Weights of a small GPT-style language model, trained from scratch on English Wikipedia.
Architecture: RMSNorm before each block, no biases in attention or MLP.
Training: a variant of Muon for these matrices, 128M tokens, 3891 steps.
Each number is 500 + 50 x the weight over its row's rms, rounded and kept within 0 to 999. Layers, rows and columns count from 0. Numbers have three digits each. The size before them is the row's rms in percent of the matrix's.

# layer 9 attention output (transposed), 128x128, rms 0.113, rows 4-20,68-84, columns 0-127
086:501433446437540554512511488435477450535513437442574531511534524505487465528432481435466440518497565499352517580538498556496418588479542583554497509516481468547443480535541561536474547554482395408413446529540471594475474477579490477481516597514485479446511543505535566464470460545554500512519524378565464450473516524523505507436579382440527451568422524488518583577512567543583473513472
095:444511487588553515466489564504548543406495462571501549511469492510523500463451526514600496579528562469545538585459490511530463468576518487548493535509545487433594412483422515540475499537475528576474519520419497425358463541556516525466551543474531521426453454423487468520509485594534538553469575511497509499488548561491481564376389387459488443546553485431500562418449550427446578508493
101:504543460595421510576483460488398498538415606535515394413562505490480545575448457516458554466464524451539463394470531422455512469494532556477562496551496485520471438548527457522440561440475525505507489571445573463495543467549484607494513490577400512471517424481543399446460493499469465528558527412457545465434505480490532492430393543481503482497547480495502450568468360500578482547493
105:544417388541516553374549445522408443588407509446541481504435434464593474502520523495439498472520472573427611433559518451591490454506487561509553549570558515465520532591560506555583471516506469501541495523405506553450487551467477542444483509516444547472461456515519577538515502474545456486538517494620515576404471442517578479523485542520532530520470482562454409465488514510535404503490
101:548492341429495486466492464500538483506471465512491490518453398546439446558555547571558513494523487561517502442470527576481482483435537537443533502440440555489424544640476459508561509488590446408407541490555480416503517512538501512480497480565448499423462505479512508591467524572506518466441433566457563518400456577516518571504477458521467512632468562526578453531473465436421450491454
092:430580417630542500492537445479582483537529446439544491520483594489481500466556582536445428480442542492576519563500494450530535509468548580521527452479552521553556500616497461536465502504490450461501518470519506449523292406517512543621524492503468520452580521445472492530510464473404493596509415496408490522534502488484551454387543436487494525543530487560517507460499492455458498514505
094:503497528501500514569424485537486550397514542399515470513512516470562475525487592525528494568465543558530556558531530429422527494444495531553546442548520515516565472530524514539481555484534499468502518519471584466465438448529463593540393371427504601498465549429419471479505584628466577506573557393532502533577493528477469527519572539446465504500421531517545487644520566482445506505518
099:433523500486448413393569516525567473545452573523509474579565436586429504537541429430525502470504546534546511440497460457496478448509484569404442470439458456414513479573504515515578467507543547510556415463475499433641573442496473572500513490449551500454511572422569386561539568463509476528530391526456538520548491464511566510505500450534517510548468448508505487511412526566496437491595
091:538468397494511512463515541508445493542489555485550442529519556464447490529502530490412468480522474387576555503438539483506546558510491486501511465465526636384474578517515519511548585544567535485498509482460490552487488509476405507539521551447524512400531463509453524451499564544516483447581635522481507494461501400456439336545666480533531437493514519484415454520543485526507515570528
086:498397539542595557462518505495516499483565566478449481539501514500531532537440568503525415473495466512498503417549481529415446551560518508494549521533519509536403480557511586459375483499523516372467397520459535529495426518423531496510555479467494447389520520556548480467474600505451525480458471454492518483429491541522439369427491441552511583457535597560498503509470521421432451410576
092:376509541514490431507518514453548505499457480551466513481553497533449542456503480442511442500594526596454497540552415551432512425562506511600556524520496529528502483535492597542496434562486487419550525621514549438578478499419523528498549483432464404560456405554502453457636484502499525406445485496425534501537585336548485483531553500522471500490516503476490498497456505415534514448533
111:570483573484516551480497573493473577489507512483484451533538413526503567497400480473496527551427354492468449517548432493530444566453429608521520565503540573517457538503538527375468567527603427510429413542457510544487508432561408533523510455550545482503509433448561508590476547481464554528513487452498420421493546618552524546481498540466504461397499509434476512574470449467529506486533
096:497527498535517467527569541489487521454425530547553443538553436515525557474451587572495485550466451498481478404479538564431450490570509526495485486445500503536411427516468504566483490392577474526457430467468538510560463549541448449515492434467515496434483436352541457481481476525377601480578514492532465458528521437521486536507544522437565577540548452468506408446509473531453680539546
105:475561459405497579531368424481509554475510505451497481505470508507554504459451500540467508482526501563496439528593535500455565482602462414595559474455627559501444584462489518560580495571465519470464455473451462482577468435529520516536471519490446621399498590539493499569459514612559433578530476440448495469579411522465443459564481480517519500542478505524456458499492502483432480567535
108:484489571490498449471538492506570469488521504427464464496549459562448503418484409524472522528546536564466484405475575381547475506437410501435522549469521569594543535540519528533484521528415520519455496440562433499524540488621575538497520447530500338442419474545378536489445514491498567450559478489566552491575496533510499482508448537514472539431640537514478527535515517479421491446561
108:469562482476432518523444421568431467500591584456469472457550550503500527474501510427578457443452550436521407463518500483511497541508521522521507443441499452468505496505468536606466469487521445515477476560507573550447553543551569577519527504449625470414527466518597475487450535443518491398539492420501505375420445490493502403524435461435508574480586521542529579500574544504536573397477
104:519555527447610478568547557510551497525445431412502456522536514439552639554529489511552525479505539443422458477502528514544501563423523422482562574455557545442500430490462438594518464598494487458464502534499475464534536480510462503520484474435422529583498519481458517504410464466456513501439516551531522553502507490509443542622506550387557611504534593444477410578449559437503486434541
098:539608569536427600453573456510372465552534524484471520527481451521514586434437557435478507554459536561558447509452501501578538528492558402474531489433514533518441527476519447523562518503539489576619458576492521474524499466506522527584512569468521494499581509528433543482581468432554560601536425513528498472558405483475564525509518552520517481486467442509431456464494468618545503384528
103:519450505432534395497457428486538575485488506555533541475464585559511477500534497467403502500423580514463502380567451489430434445516494425473515468449459575494491563515439532490438640452486515528473479531523416507458569469590454523527503590487378452516453548563527468440525491526444501500605528419541439471466518437557470496497506471525420519480486480564409560588497490522516476592441
095:497524588467484506433450517489593435565446471412512493478490571482561464557469515468604502551543464450514454680475445476487454448615495459526406482454494543502508552461460521599514485494485410469447494423509469568519524531515501530473519511518606532428432537552473533502460506513561545525487466496587441459465607565431435512515475502539467430491397452493566518557493444435568474454524
113:442543556510463526510492609464580550618459498455584529522470578503468477571498515514563549584435567579483526453438461467430386473496582436613510418462458565534484405487537499554508533525420596500439575485512499513501501417610522555552532515521521501478513519533587479526544596509536476427457512462559490433517427490535521453435557535531490474462487530390509478484524448519450518499500
100:540532507493506470519539553468560541497410448541480457566552645503457466450414467470549482541468486526471429508522584494513541525488435541415575515441517495501465494425547577523494498600544478426589554483484581483576586563468498449393580492540471492473467448525546381460469444473385480503477499504455548546463478470468441486476506505472514528478534470528511441556541643552517538602440
093:507524560435473456483468539530547473419533471585486405530485562448580533555504496440566542469461500529453429484550429483574548549532451457508510626403517507447423540495448492525520523520546505474410456428458584446530586504574488493464477457550611485532475470516484546406476558438562483453487490610529540503467422438554511446538501594478441526437537471521485485531525626561495499495409
109:570616451482500481462618429470479457494563488611463501496472501529427528492510585451386524498495484472475527493447500507474462421545504462444482490506520517490548503475481540448418570593474470508447514507570496482539518548450546468483527622485390517459416521520472399491543438471488582480410541572481459592508595559540545642458483509573453500561514499516476581477577534467484493504450
086:595561427510517501517523483428529519594528417457556484463511636469503546582526608576489523450603488471455526600477458535425414571485493459581527506530433589497513475499507434551570508453519598531462517533550452511485446387508473424426424399496503477535445534470446517513468403498478496533463452491494556495489518436508542474419462522500499519447459518541483432550545446462417550495485
090:523472586493435498544464524465520430482525436448515433595449511461486466452430523552459518458452519518553513496407504428498531573444567531551516424448458476525527486520529534421415461451489477512409553598577492474445500543569599507468536458501511525619454491464447577584495454521451504413516408413539492546576538421460473511558364505524480477466556516547540535438509514543551557474576
093:544536502491457431511513520531422439517366587547486450502525569517424455414430527456518563474544474615533477419466445456526510597394525564467499497558471512555557495497450478538510497507439559535573521432522378425403400507487470463552477476580519478437573516459541466569504489497498460524553509419473518396485493472480477449471534501493555542551532457447546555521510485574579586543525
097:531557480534513514398522607466490475606487501446407514443516507514520549564498489506529425557548501546529517488448482552505498541510458481450529562483607545515475433382441433464517494517511500410384503460531471563486421443489515454479421517482492574472488541397476526468524472474512489504439558456474553491501558607451416441504467528421568465421532413494526488544521481541359559506397
109:547573531504451557550438445519409392406491453563473395457482484495481454411525569446528405544542470489526534506472561519493528491595555444467512594431452415413463565525489443564496479483400504490607494515512485460508510482416528554486476525447438576516482479468439541480535465512405572566524463468444627571538543475499544505487462494496511466545478530504494539424445586506496419534536
103:578515475579498453438467496475508547541521520495593466570518488410489454475483496484489451498544643568429578535495526498517564505478451469585517430535446568596481439470472560388487439551451482508515577471569568435460456514439497474423528525521518467539511497489555504469510507565507421491419453566476496570486496585415520525490514504443381429448464515469441506573564514558619496440567
087:480533509496499494588608504414550480449509504464459489489519463568475516572468582528508479522523422529467542500571455445659474588533533497518394502489491468479512436567499478495487525495407442469465554483580479475583394520493457547479527515428492528645551511549558531563514473529510553519499431507544509619493552470510482460447480603573516514553456469584525426476580447562554567486471
103:558452518522444487474437520562513508518520566499489541631601519529388583496398573481475554555535438492591494554485459570402525580508577508469581474556456513490421387535486465435460456501556505484435421520479455518475496444490491460541544507487479551554488512431555493580543573426508538537530537471416545538545530514418436441506514430524531444502529494609550421495498445499513493512421
087:603444550496609466529552499494521475424462499524491451540463487452550459488578496507534563495576534386455532449488465540512554529495550484516461514533541560547491492562479519522540376508456421531621437450412422399550579518564503498508446475544507541498462526548472505545483484525433440544532474476622501537493397415537569463469579519536574527430443505470546538493412417544505497433516
106:532608499471431500486534478456477494436574510584503500580511448463460489452499398511446462428576593372569533521570512469433525531481466433529435360487549542473505521522470618473522567547534491441541531529554489431536502488435543437506503503503552416489479491473478488503562530495592495538523473483581462529579504480519448553519498426471480515454446534585393500477571444496472595571428
# layer 9 attention value, 64x128, rms 0.0594, rows 5-21, columns 0-127
106:434434575499460406492471533484533443590442508476394471460522615536476489564518475441519417475492549467501447535527489448488569566509456473483525544508475574503477582553574439564467598478433518430487529495567509517435508536535456502436503505409442517512484402608530553545415538529432494530434479470512527478449393413529455569541536488528521522549518523513632485446391491484517495453534
098:466460493422541520518467437549595560430524468470544475551551519480536534481474519609529447494483579411429386463510477496452493477560509500509466471557494474465498605585456494433487578507504578531553411463443438491473445460536418450530504484482493436545504618574458466462513550453521495437517494581469491449439605411476447511452531501496545541473403525505448492433620529442476550415522
111:565514566502503495485483577490529530545539424528398555468564522417469565465584511518543526463479525434550517494460630499432477508463431529523435526573465379491536558566466539524441570469518519542453515506433413468497533430432556473569470523497456454435571494563475412561566521463441574443470493506522445439518508409376512437517473509473524552470523431506577554513548410480458437490545
101:507503501519489505479466503449517551537551467453603520489494409566476422412498503419575584488425411470549522412543472512460454523447541627539452570490411510502498527527489524441407541505485592469493587497571538547505427561470466529454493510546568414530513503550546481475473544472517533502546462565593527522536493531606432525537492426497479507450435440536613634501471544499430494456499
091:482549448468555429459571533553505599508526479423612494364470512482467507487605475461512483527531447557408412445425409532503485479460465580454524499443475440504499581482492431443559540501544555490615502575537460596535470507591570478468432512504478459534474563517599463447572554525448462575445529467509582537505475520423453537536553534509435503511488508512555532488474555551536464443510
102:444515539508487446523520442586565465578465565508514544415443557637565506473417578451486442556491521571470462458485509586506603528514473537528460546450427555464461444524505550516495418505449464507493477559491503425497455534470368488562512531409519463548435449538507501446516579479478510494392474526551523397416450565521449499445409428581481471488518515521441596519496454538462508489510
101:407511589530453552573521515437455546499548482479467503549466515559406501496543583492592451461410460354479500453524442432409572506427513485463455491528560577487416546427475454511452520452509463504440539505457514556446558471489572428482547504573472516547475565495496418477559453555517558422469457519618502504543516504501501563466508582493446481513462415505555499458564556562557588507550
095:528598551504531540485525488479569416481530527438497524442467541530487474430560465431471483457495546528570529591506532577571454482499564510490477515548508531553440474570456510602577444517431599482579414452518550484555411501413557496491509443542452522574545494513511399490546576435537516499532390470421484550547574535498450434511419593484442497588523441523404508497436482547462447514504
089:537436527496483462523502551440468411508608493561446440469506471519438521492492509505443487402386476545534518443502541507504467424535470503544513583582465368554491472482406550431531435481458513466505482548457630476471578439560521444474557552524528512534543447479471538434464547589446500475570469496398533556514488499519462479461439553460447620503508517430479422534459494473568412510418
097:505489544495504469404589468410513567506467498440449445559527557490536533399522425564569501493453379451387487387546492502439504528497441411446484503565539505421440505466515522505525519486517525531538522482508462464485531498580541434587538534567537452420475445488551572553463529541600440463503506541503518501505494595466485426427484424435567478493499562493431575562479507540573565534414
109:521503598467513438514511504514431445465508516458569512471494475575572574571502446477512512449517533459499527457439520441525410540464552518491508594510454467474507411503436505475502453484507497548436469533566610474456477574457448554460473546457465558577491587506448446490428419407580413501488520600416536452408449478524504628475525562487548569516568568547460543525461578564465519564459
101:516486440505538598448486582421511483561462461409506503525507472507445461520470563440402439482496494473512508587562543499381495550563477475498497540454458535523428476584564438517447461491514470541487427510489444516582493585463462437474504597409515460570428525537437563508502456456483486413504494440465457549542475576416428521581417492497494430435500476592423476451427586477504531464431
094:459453485550517439488504463582489463479578456524463399468485530519452513463491515505482467520523487557515536466563465581563444559497441545467442551454416624490451478434448528592470533489608414565488472567412531437528454447588465553543420558588495498492569538479566476437494575515499563476484471484450551455445568539419539513519640478597479418460546480478447496453559471471520492533503
102:511381503475570575535572457504489471430554565535531453517556549473423566436482547535563541469518470452562493557477507551469521546551532556573516552574461469446452509466475491559577413521455508461442480536517549649496465591487556514452519602504549484534536426373531535522444559534525563562463489421516511532565449504527429527511543497450551541501480472447443546497592510600575503509454
100:524412457564528522521508523446466477465562459512534500559421487503513487519491541433482454526497401538544444580382476465624432390556494475537505475652530493456490482492493496467511532546540576587544510547423462496543613521436446475505514489474517528566493522471465443438475463569449426458565497485506526514520474502519482469451576561520429535524478402538512370416457564519415544502445
103:398491449496511545396511436488491392494454466470515501462586507524484401474413636430442471579525401504578556540475564533503570547523484439545417508475548558569512533466554507535510491469508471459544503529518496488588543519526535474453473453428545468497484564624574496505520448435461473498534544520471479447482448514518539487409462601452547547551483506460531596574567525519527590494567
099:494534477546446504482430455501480502529450510471504373497600581454554521510497447441465542541394534534441588502523526431496473542535491565458426475549516489577432420520423467503462520518531490443501526464401558539429473427451442542591532448580508519416511595406555527470467453518478543619438489457523467494473609464515482472442538616470525463480466547462479503443472555417455525538479